{
  "n_layer": 14,
  "d_model": 128,
  "n_head": 4,
  "n_kv_head": 4,
  "head_dim": 32,
  "d_mlp": 640,
  "vocab_size": 2048,
  "activation": "gelu",
  "norm": "layernorm",
  "norm_place": "pre",
  "norm_eps": 1e-05,
  "positions": "rope",
  "rope_base": 10000.0,
  "rope_fraction": 0.25,
  "qk_norm": false,
  "attn_scale": 0.177,
  "bias": "all",
  "tie_embeddings": false,
  "parallel_block": false,
  "init": "uniform",
  "init_std_qkv": 0.0423,
  "init_std_o": 0.0423,
  "init_std_up": 0.0423,
  "init_std_down": 0.0,
  "optimizer": "soap_variant",
  "lr": 0.00501,
  "lr_mult_o": 0.644,
  "beta1": 0.95,
  "beta2": 0.98,
  "lr_head": 0.00822,
  "grad_clip": 1.0,
  "warmup_steps": 200,
  "schedule": "wsd",
  "decay_fraction": 0.707,
  "decay_shape": "linear",
  "final_lr_fraction": 0.0,
  "batch_tokens": 65536,
  "seq_len": 512,
  "doc_mask": true,
  "train_tokens": 175100000,
  "steps": 2672,
  "dataset": "wikipedia_en"
}
Each number is 50 + 10 x the weight over the matrix's rms, rounded and kept within 0 to 99. Layers, rows and columns count from 0.

# layer 11 MLP down (transposed), 640x128, rms 0.148, rows 415-425, columns 0-63
57 44 42 54 40 43 46 46 54 37 52 60 38 43 66 53 57 68 41 36 56 35 44 68 52 41 35 34 48 72 51 37 42 53 50 72 38 55 47 47 53 50 52 43 47 44 63 44 39 61 54 59 55 55 45 59 64 46 51 45 48 55 35 63
48 60 56 38 43 45 42 44 43 44 64 53 42 59 44 51 52 44 48 49 49 56 57 52 58 49 45 44 74 40 53 58 45 61 37 52 25 55 45 52 63 40 56 58 52 34 50 58 49 57 46 46 25 57 53 39 34 48 54 61 33 52 59 38
49 45 67 42 48 57 57 47 52 50 43 41 59 45 45 38 70 41 75 78 37 40 50 54 46 48 43 43 44 29 48 48 50 62 56 39 40 45 51 59 50 50 56 50 48 54 45 59 65 34 48 38 39 33 62 48 61 45 37 69 39 54 49 50
61 68 37 54 54 51 49 54 45 55 48 53 52 37 54 63 42 69 57 47 46 50 57 28 43 57 68 35 32 46 41 40 33 51 61 41 52 56 43 47 75 28 41 56 44 51 60 57 41 42 67 50 32 56 51 44 57 54 57 62 54 48 47 36
34 55 66 37 52 53 50 44 42 48 53 54 53 36 51 64 41 65 54 54 66 65 59 55 49 27 48 48 58 58 66 71 53 54 50 47 59 57 69 42 44 54 45 37 61 61 61 61 72 37 60 55 68 55 52 51 25 42 34 46 44 64 47 39
36 41 36 36 47 33 56 45 40 54 45 34 53 39 65 43 40 39 49 37 47 58 33 47 48 53 38 37 58 62 31 58 42 62 67 55 58 43 49 68 47 67 68 40 41 53 43 42 53 48 48 51 49 34 48 71 75 55 44 67 56 33 50 47
50 56 50 40 48 44 59 60 43 34 46 57 37 40 59 65 55 57 50 54 56 51 64 55 68 60 65 49 39 34 56 35 45 48 76 45 44 53 47 56 54 41 47 57 60 50 55 61 58 52 54 63 65 58 49 64 34 50 50 45 69 56 66 22
29 44 60 54 57 49 52 54 55 60 56 39 47 60 55 51 41 45 71 56 74 53 44 42 68 39 49 46 66 49 49 68 61 47 48 37 52 37 57 47 53 61 64 40 39 43 57 45 51 46 50 30 72 58 38 61 52 60 46 47 44 60 54 62
47 48 36 59 42 64 51 44 61 50 52 60 52 62 20 68 59 48 36 50 50 55 52 44 43 43 37 45 46 34 40 54 42 51 65 32 40 53 47 52 37 51 71 46 42 53 50 63 49 76 60 48 28 44 38 54 60 47 48 72 49 46 37 44
46 43 46 52 43 48 41 65 52 49 54 72 51 42 22 49 46 40 41 68 41 50 49 51 33 57 43 62 35 60 42 36 57 35 49 59 54 80 50 37 45 46 42 58 51 35 53 79 36 44 66 49 38 43 62 46 65 52 62 56 50 62 51 59
55 89 56 65 52 62 42 74 49 72 48 50 37 50 44 38 37 42 46 58 62 48 39 60 25 46 69 44 65 49 41 55 53 49 68 31 51 36 52 51 41 60 56 48 48 30 68 42 80 36 45 58 37 60 45 52 47 55 29 71 46 48 55 49
# layer 11 MLP up, 640x128, rms 0.135, rows 416-426, columns 0-63
38 49 36 67 52 54 43 44 60 48 58 39 53 60 50 60 75 52 55 43 37 50 49 52 39 63 48 29 40 49 34 49 43 42 65 39 44 55 66 43 60 71 53 53 43 49 58 59 46 49 43 71 45 42 48 54 40 66 51 42 64 54 42 75
46 30 41 71 62 57 49 46 75 36 36 45 62 35 67 53 47 62 28 44 54 48 42 62 67 41 50 56 45 64 36 52 18 58 53 54 56 45 57 46 53 48 39 34 52 25 39 47 46 64 43 51 55 61 46 54 46 42 54 53 64 46 41 54
66 57 37 36 71 47 49 31 43 41 34 44 48 50 37 63 44 45 42 63 53 60 45 28 26 56 52 60 47 52 57 50 57 59 48 56 56 45 41 51 46 44 63 58 48 42 58 49 49 47 63 51 61 40 59 46 46 41 48 39 76 56 30 54
59 52 45 52 41 47 42 53 68 54 48 71 36 67 54 45 58 52 48 42 27 47 78 58 49 56 66 50 36 49 56 45 49 44 54 48 56 52 45 44 49 41 58 19 47 55 45 41 49 48 47 57 49 56 54 63 56 59 54 59 49 56 54 65
57 56 51 51 55 61 43 52 74 74 38 52 55 36 51 51 55 60 53 55 61 60 61 54 49 54 61 42 59 36 49 56 42 44 50 46 57 50 36 17 60 25 36 48 48 43 43 69 56 49 63 51 43 57 46 31 43 54 68 37 62 43 39 42
46 43 60 52 45 56 29 50 37 60 42 35 46 60 53 50 52 58 62 41 41 65 51 51 41 48 32 43 54 62 46 61 39 50 64 34 51 58 58 53 33 58 32 59 48 61 28 40 45 40 48 45 39 62 47 36 52 52 48 43 34 40 43 43
64 65 38 41 44 69 31 51 53 40 35 57 68 44 45 52 44 43 49 58 46 45 60 56 56 62 47 49 50 64 73 62 45 49 40 36 73 71 40 33 45 49 48 53 53 47 55 56 59 58 55 59 63 49 65 50 67 58 39 54 55 40 48 53
48 50 65 44 51 65 45 44 38 65 38 58 31 60 46 50 46 60 67 48 44 53 37 52 55 68 43 64 37 29 70 54 39 54 49 61 54 53 58 34 48 49 47 44 38 59 68 38 44 42 44 52 62 65 59 53 51 47 80 59 34 47 44 27
52 44 48 47 40 38 53 54 60 41 64 59 49 64 70 49 49 46 51 50 42 32 51 50 62 43 60 27 47 69 57 36 52 40 55 41 66 37 50 44 47 45 40 40 33 57 39 71 67 57 61 52 55 35 63 67 23 64 34 55 53 47 38 68
45 54 21 49 74 53 29 49 50 65 45 56 60 28 62 52 57 53 52 42 60 59 53 23 58 44 52 60 42 66 62 53 42 53 55 18 44 62 45 43 60 59 68 46 46 38 42 66 72 42 64 57 53 59 41 51 44 52 55 48 48 46 37 57
48 48 25 36 56 68 56 43 41 40 54 46 53 62 30 65 49 48 41 55 41 48 42 47 58 41 43 65 61 52 39 36 45 51 50 47 60 65 39 71 67 56 50 40 48 62 41 46 55 56 53 47 51 57 53 40 54 44 55 56 53 35 65 64